Part of a small language model's weights.
Size: 9 layers, 3 heads of 32, vocabulary 5313.
Training: a variant of Adam for these matrices, 8167 steps.
Each number is 500 + 50 x the weight over the matrix's rms, rounded and kept within 0 to 999. Layers, rows and columns count from 0. Numbers have three digits each.

# layer 6 attention query, 96x96, rms 0.111, rows 0-33, columns 48-95
491494457497518490504471464483538449454452504549491528573501539476494504479553481472513500435497500539527503575562534460513459423517530534450531
465486449533502444526547465554440478579487509462493455422445468597541556485464555554540546473453539455455521465464499516517566562444489536460431
347414362554575439616370361575508465345394623554585517405692599504531402445458474507641513569347466499508482541636512470385448608561485692532349
507511424497478524483454470485457512485413431519459467495534444511518563445489494540504556496476482492568442505499515559457556498428487503574530
432544535408525521491559429477462431591510499493444385526362534494542475518489534561540488515469537497472490464475459554546603498442551502506501
425391412612538453567492460662554546364499573531592557368654544512538527519494499483512528530368483546449445559546547434471464505484544566434374
531536490499480482471486520526498524526538513502539584500526473493471451506486532497493481459500548503470507526489564471511485484508488502506498
490520488456519510584479558458424568490464566433511518510569509510573521499492517459471447535462453536414486477508535523488520519574527528510473
407507474544477514526510435481445478593519497504498467455447528419539497491496602626612423505511494552497509490517536497430521555545512553405452
457444526415541482429534473555461484494468488439491489530562478523547431501514474469541500450533493588490425496509487517468511537496495534397522
490501497551552469512529451535504368541502484463465526444512473534512556518486426465535457562578543489514577531479544490490495461464447538465479
466492476516611553498523507504529448510400482588504468505527517439455477550429560494521529490509565472495455494512507513526420479527407512473453
545453533479497537494372545526513446442543469510472413557543590458452499479571519506469491493507449548514446532500454449534501461468573498509498
558545543427511470479502464458476378500472395454522438492428491548567491472416535456516599480419491528491531391497455498484485463504489517556508
552519503483532438500497528578410536482434569520485447578485472496424492493504498578435496525420540507467486456523504567554488528421473522496516
451423512483512509444487528489497489500518400455468567472468415530524587492456500612541459549497441484507540460517472489497508528482572562492506
498570503447493482473499574477453527538567464464538463509471446408544499483517461448619447499441524599487511472458567506512482563527441513474460
500510515436516546499533513528548530483510508541506419456483474507552475481415495531468469615527478476412404588439556471487478449491470539506483
479532531461502425500508533531580468521540520456491507517521488479500466501521526417457506457535478560472511503516553533507419480546421516447517
519458513490581569538464508481523490479503525545500375475460525581428479481397454501517580578398461454439462431481515526561500514499573511496514
419504525428495556505480529514524474525503488487535583508492445427479464532455450523452584521451489663572514490506476455485430422490502481484499
469435444443480501519582437380531504529513540438465540508480531446505526493509494587554523455504543502560465517536485494474476490485517555525502
536562441476483484505545509504578521478512463533609516480510452415491582534561471463493518444532518557404450534548477440432494525478460490468540
527530506496452490486496534502486555446571561459494463476481584531437439533545523483466483527516544496465479464520491455467493590467501466529434
594481586568454499527568476438471561496569559607494545447481555626559514529535575493461565588488470409477510472495467439566446438501455505437458
504504453441515479503582621560519461509434509407527495498549541429469542589453553389519444559588616481448496507496446456499476485544410485518565
432508496518487482501558519500501488509504459540530507446467493489508509428490558482497542428547526517478531484514414456559544570476614456536429
471450482514466495499485585400435560493498445511412480448526476486426507529510438520551509478541425497542523468548434533505505416520502541518517
528510547510548467494556568549475510456520463535528523556484524474423523439448558484422509373550537501511467514493543391578444495407461502481534
567540507499444503501529506578441472527526449517487484552501454551465475544451490522492509445469533508499435535518471508392557477504439528474487
552560449539503525435475514510535505510536533558520516490483437458540411483439596486513532523478409474526545429497459463543470497545553489516426
520479460466517447544495514449491453481511477496499566490491463535452518549500556527507558443471515507522467507545522441448480500539601491506546
496595425590527431536529449543525562520557544555476480488563538515508421578466510433520368530498577522524421513481534600551489478571455486466473
479491479468486471526487442500501429482491488493497501477505533511459491510469501530526507476526514498513529508523559527459501552543479547526492
# layer 6 attention key, 96x96, rms 0.111, rows 0-33, columns 48-95
536479557511507484460460474496478438473487450497583476383504456494504535430494558567536518535500489415428458472543380457501519523528480507497473
442510518475492478455369525432567451325446457573494508566534516459640414487431525448482544430495475497547379473602490364514435492593503510560451
462500506469482517502471510512527483442482491475495552544553489478505501545467465471446482495451501510511435513483525514495459488514500489527502
509484571477525534520431513479480528470563527434497538534482488454565498548519444446486537522566525397478490536497485488566469477496538504479521
546452490445564577544555456579557559533479539483485451435503495491450528490509486541474545488490573501510537510465527510492516515499496511453512
416461476560487506512403475428503456390473515499435572551568517478549432468481540499554565462507468554510473410590434453477445557549484584582454
682573578541527502411655502566421555729645437478464361404275539672305631552573404471435447550565523416404586659302552621602640360374470344261699
594548482478467504470469460504522470464519497538491558493528548420404497491556500539503511416428515485541536522446517478489425439483414526580521
511487573528439501498562455553457556465419463511412478489537520471484519503486448481557511514496600467503487523462543461577506465528506573486552
501483520529526468540475451492533444509421535569566533540467503472435577526505529549484547541473573436458477471505468418517547539461497492459526
486533451526465496530464465423480507465489581540542481519572492542581410522478567528480503456486451430510471494539505412500570494493463577474466
510461461440457502532435534515525493515524563557470454405583581550425492470597450522461443557521468556457521480517535501523558456410549577526504
482487552466530525472503518517577501558525561512520480450463564535619487440429519528479512497498458564579496498452504508570466494535402511435472
494452515580584536636460463556488488529526482402520546440555463478536451521531459601507507543400575454495513585483525550498527558513516512495489
492557544550534498551484466487519526561576486460445419358452474531507519480472455552567472440583526454538443553586519453494475512496557523503499
440508476469523577492537559466476510518500473476561507497490496477502434576468389478531485429567529533456533492480475461516458553469468521456535
577468524476505460506539534411468481500491579485492535565542538548507466559526510551431447536510487475554525476491484509489497518483513498439545
485465442504398425511451529496537501487563527590483567495565548460537556477486574485549560498443428490523472443517469467563550499505502522467540
509497537552534483483526517555454429501508445462565517497454521514509508419538529508516523457457526528520433479536523515538524497487554495473425
455481588544426475469504479488448565482516513535475521505577462482429510508502530516507506482581461471482586556540500515591540542477489502521507
588418484460528481506460453483510514532506509452524484460466498445489420507556459565522473498439516506542532438481470628514480580498586470492426
498425545488480562464514531525449517547507478470503516500492467504486511520519449572469558469439458477408494458482535501580568444549492501509535
485478524529618513483446586526463475561558556556518476446464427518484411513578522511513434561419511515502437483464542507476468502569476495444480
477554545493502515439490451477526542488425495507551521411479454543508396447501474469523535544462467579569604533437519527397582507433440470443557
503433472453524525464583507580511576488539534590442490515449483477405500498461551452503472406523533549486457514537651532432526458530540540457478
515500488479527500532435532433532465523571432558545477516430521555507489495581497497488477579463465582350529468461556470505532608465490513498494
473442461484541438501535418526516457533469508453459545458452565530528569498483556629550519550475565516491444507504523574459502441537457526438563
430489407456542570505510443526541556505472558534562456512503480500502506540510513404513499520512552455455394470453522446450539492497423452563501
468464591618421570422470484489530476525457487505567414459471510505522533481571482566524441537537574536501468485531465571436546572520484515411449
546537487548536488444551485447499528437526501524541504399443498497487469484497482464431488540517525501495506445514520494408520542493557489516505
539442471540546496603572407556527512492486444481478518518495577450438469529475489498472509505440563522556555527415528577491479486497553487499571
449485511472512451462553542529469513476462494468433513574430509524530454511468534546523543563534610601502474487465464515495570520504487513502461
516466541517526476536425505524521458520488498500546450467517446454507526507529563486512510497568406481448479509594547435505506538500522525509536
461466561480499472476429611537549481362486484444619448523646555407581370364499521453562509549543469540509402601635559372586526440506572578635429
# layer 6 attention value, 96x96, rms 0.0938, rows 0-31, columns 48-95
466467505551435507547527418502467619548570527375499483554538518512485497542505449501518412501470459599419536380453457550521499514549466568448449
494466412476523520437393513520473525500614513560556551530534505495490508460520494484426519461495502475559522526455519480530545496523407499475572
503594406508461500553536530555458510510535528466534433471461611452560524494457528551476511525503511412492432461448534502473446483475468523490489
528523440557491451493473474415443408498450546408464436444491437460508569502380466489529524537461504585552563486478541541491472459628500547492502
442418499472543479524493509454567436591535516413480456376520524409481512591474407482603450468516454531668544573579508571475478508548514575541568
537439482536434377522530485604457505490520540582498465405528429551497495486512515554476426537555470521410368538498549560526562487499574463428487
589540478453513550488577508557515563460529506430459464527506474563560558543540451400446537548464451483426410469572495514514578482483495527454409
448487501531491502456517496526510451493461549479471522409485550399437535561370518490539443530521483483530571537417494456495538418539467511547532
518467449428448486506543431557431558505476444484617535547493538460546472512559509474482457494512486434394387556531544437513575531460558487458458
498464422455434393491496461464456428553566505560471433391495518511479518436567534571423474499482516482492512441488468511445462473392552510528517
508646506455463536511484506440450502487399577501494544548491380593538500526491487538486518502523512493512450419403413450498503493540485434537538
521519509600579539521435437439433505505506404555462533501510478560419421472518496439529483442460461540558501517480543572494506481489545501480498
488542411537483423480441499541442391520498501501437468444514456585494548528449505505478536455395442513493461564560475526486456492517403441525551
524508501454553508425504457486538476502532513469533498397527441565607604455395451563525539536474533382455491507576535473457448501505413513450533
480457532469430540498439469457521508504475677522462518602553446432536443522515523511559484463525462478522455425454459525546583498493447483586437
484557462538470527459521376523517626459473483489495491503497453538597526372498436472503528548526504426544512527513490509403551464483561432464508
502522492420510554499479482561503580491439538431630572466515552581475446489509491492603560491543508492397541458540498365518629510451481497457468
500493476463446452519481578514483526500515576451637410531568537436447603519541415485471528569490517438399492365501546547590449495515404551485479
521514514415510519550516447491457455462475420486448541510486529511586540536500442483395372582516557463443394571536448572525561468468429535550515
477536456578446487512388502493618555499548549455479518600505550467547476485576490532507468463506423536505564478521470511557608566433558541460499
517471497372605521420462499521473463461459572539498504492582528596537403437462493520529527481512480455506431484434488499565435478516379475492542
428442553499518441466423485441589493555593563534441558517536451461476444493509425534495528418496458563540511498491486565448442494535525502524545
481523438497486493503527444456506498517490494516553498456497466411463507508466572497499494466499576493566615472529570468549462482484567512495472
447493509485548537519449550420525457500534510406400504503459425503456555513476540524493479547578498513577513521515425486465527478514484542508535
508512521549493516463485560468562507550512564558430529522461524542572558508477431477472552588494450510478467537451491465508530422485482543517476
449503551476508529495509479574576491521536491425498491408522497487602529501403400461472489586506462588495521501475541540542548487451670499519502
442490511503577473487490508461506378521514554402564433444533522425516571513465430493506468587437530477482477541483548594543486443503489533528516
514460469488488576530483551401456494461471557580483604523408519524518460461551519480452511499545530452532464505472544420606442584504494539541484
475534557478480528399506631531440449511526480534580506499492498583554547477435565510508551487542636398542503466534511405584358509520436523502480
434395512487473502485387518524439486452526535518458413421628482511428545355542505560589437550534523509503445523461520602505473609467477524527609
401427518552440516499471524525594454528613480493499572458509470461522531611451451528461471607511447559498490511493585586574479533511587586522433
518514492519582501470537549521560439458517487515418507481489530590632528503442543476472513531497493492548474479484453512541468531532574496471510
# layer 6 attention output (transposed), 96x96, rms 0.0905, rows 0-31, columns 48-95
554443499613418446541517519517498477594548542485504595427639462508474450536557469544500499453484454571449534436518405552529479481544562545529395
459502570464508560473467504512451520566565543488509553515477464412411495442506523533544484453505515504471504463449482560466518494487530476410471
566511478532424469513504518483538581528507489458551376490485451493558557482487572506562542531411565501497456452513556428449477504487508485505451
580492499586549478529497464440501483495406525423484506494522424444482573495569449494497559499525431553541587505470547562490441473522435552342641
413388428574525403478450526518499539567496475488427547470516443498413525531532471481503423472566577566553582507627571529435444525540462572526566
557521403480538496532496466494424452466514445516485391499494545591436456463468418593433552464465438475511501505476460609510538596430492569555524
597570534500517422506486555632529568440509552520448443524626546573602522520469525442397542515381458503403362455493512448549488519425557516556380
366468547497466384467585486541558429471498502445577533496479493503495533464538413447501475462530576497526501523556534490462511516497484465513547
621452455472520501462526477584470478504419462451541440481469482499488472472488550546504542529482401417514508500534483510561553535384561505532453
338477437470457428491371557444429369495502517509482431472467505633531500462490474596597504467578538503459486543573460531496481510484519502553528
523559554528542539534499532500519551503502517568552420467498402559556581566411451463472521643477426510417412512364522483564538463584473433543546
608480518569526574527428517507479493443497482512455582568596489468463465499515488509500491356516437590501530473494508542412500504524564504512498
451553506538518487437417454475464513500503517532500464539471470556488497389517463590581521485517455514534445438510442545446511553513477523481465
569517541426517460425525387501525469509506538437474471421532464526532643483465582535580616551438508494526514456516532423503502543504548496391491
477500496489437499540485513480490470519560515491482475551539499482512474476494440532466453513532421488523469582467475515648497445624430591577459
515506501539565417475555486507501496356474533449464522545522492587627469510513425514421551517488484460473409550558532477498533603447482423465449
571488498447477485506531527589615518477485459541588474492472524526442467473407521512517480524570483398486515548496463414510495451443500475586479
542454468468413405536468491525531588551588534491469423427524479438516558483543494486586548504435508495417487442557475503645518509502516538548470
495562512546511399558536489529495506523482488515507387477534441513541571455526561506450449545487522571499511488445550540562502469472483536470498
390409524502406448555519611417552478588575508476448585561540583471440380515519473492470457447522448485486519576532443533505478495477477597477443
591530567398542567429479439524550523514449494471538474376440584465496508361470492565494524494459434447542451530502504478560553475511578500461456
391490486475489469436428496443444473580566504432441577551503501579520429485597431532527414443490522507556618514564457506479497473609495498535543
469459523464430449512479467514567511462506572553518580527495414361472520559459539416512478501495559534514509534526544487511462523524528473468517
378535447581525439485525593490449489503544511553475541502499510563411479499536448462445454638591519578487445581488612496482482469523370550453591
515499574539529403465496594484446469601574476492498516503469510517566528472504486461486563463498479600469522382456537502528441524560496443477476
351407451536505401471517553488542457476543504392493509517537546565559472435562455506444504445574569560474634436534554477506427491492506509577490
432479448545427366462500519550491533462525600439453448483511498440573541377555488468539472496467543489471477490559644502512437519473499571565543
399516559401500630573534542525501529492495530540469476528403476478494438475464537417459556597525485577494437542488506538621530526530555476464469
423518510343495541485551475463524517506532486554547515474389540524531541469466569546554551592535474507490515505540477513554494515538515468455439
512469407486427504487486485442542439540577500472450402460496486505390400405567455582531485497601514532512470510557545513571515560462458615494496
413429462574387402508475540487469424604582487387469525523584466430484437397600514589507483402587595604538716418589539503510437501537582594514443
373477538498581544539465508472516504500507492528414522454447577566501459448475482487522526470496475533534485521452464531510545530620574487405498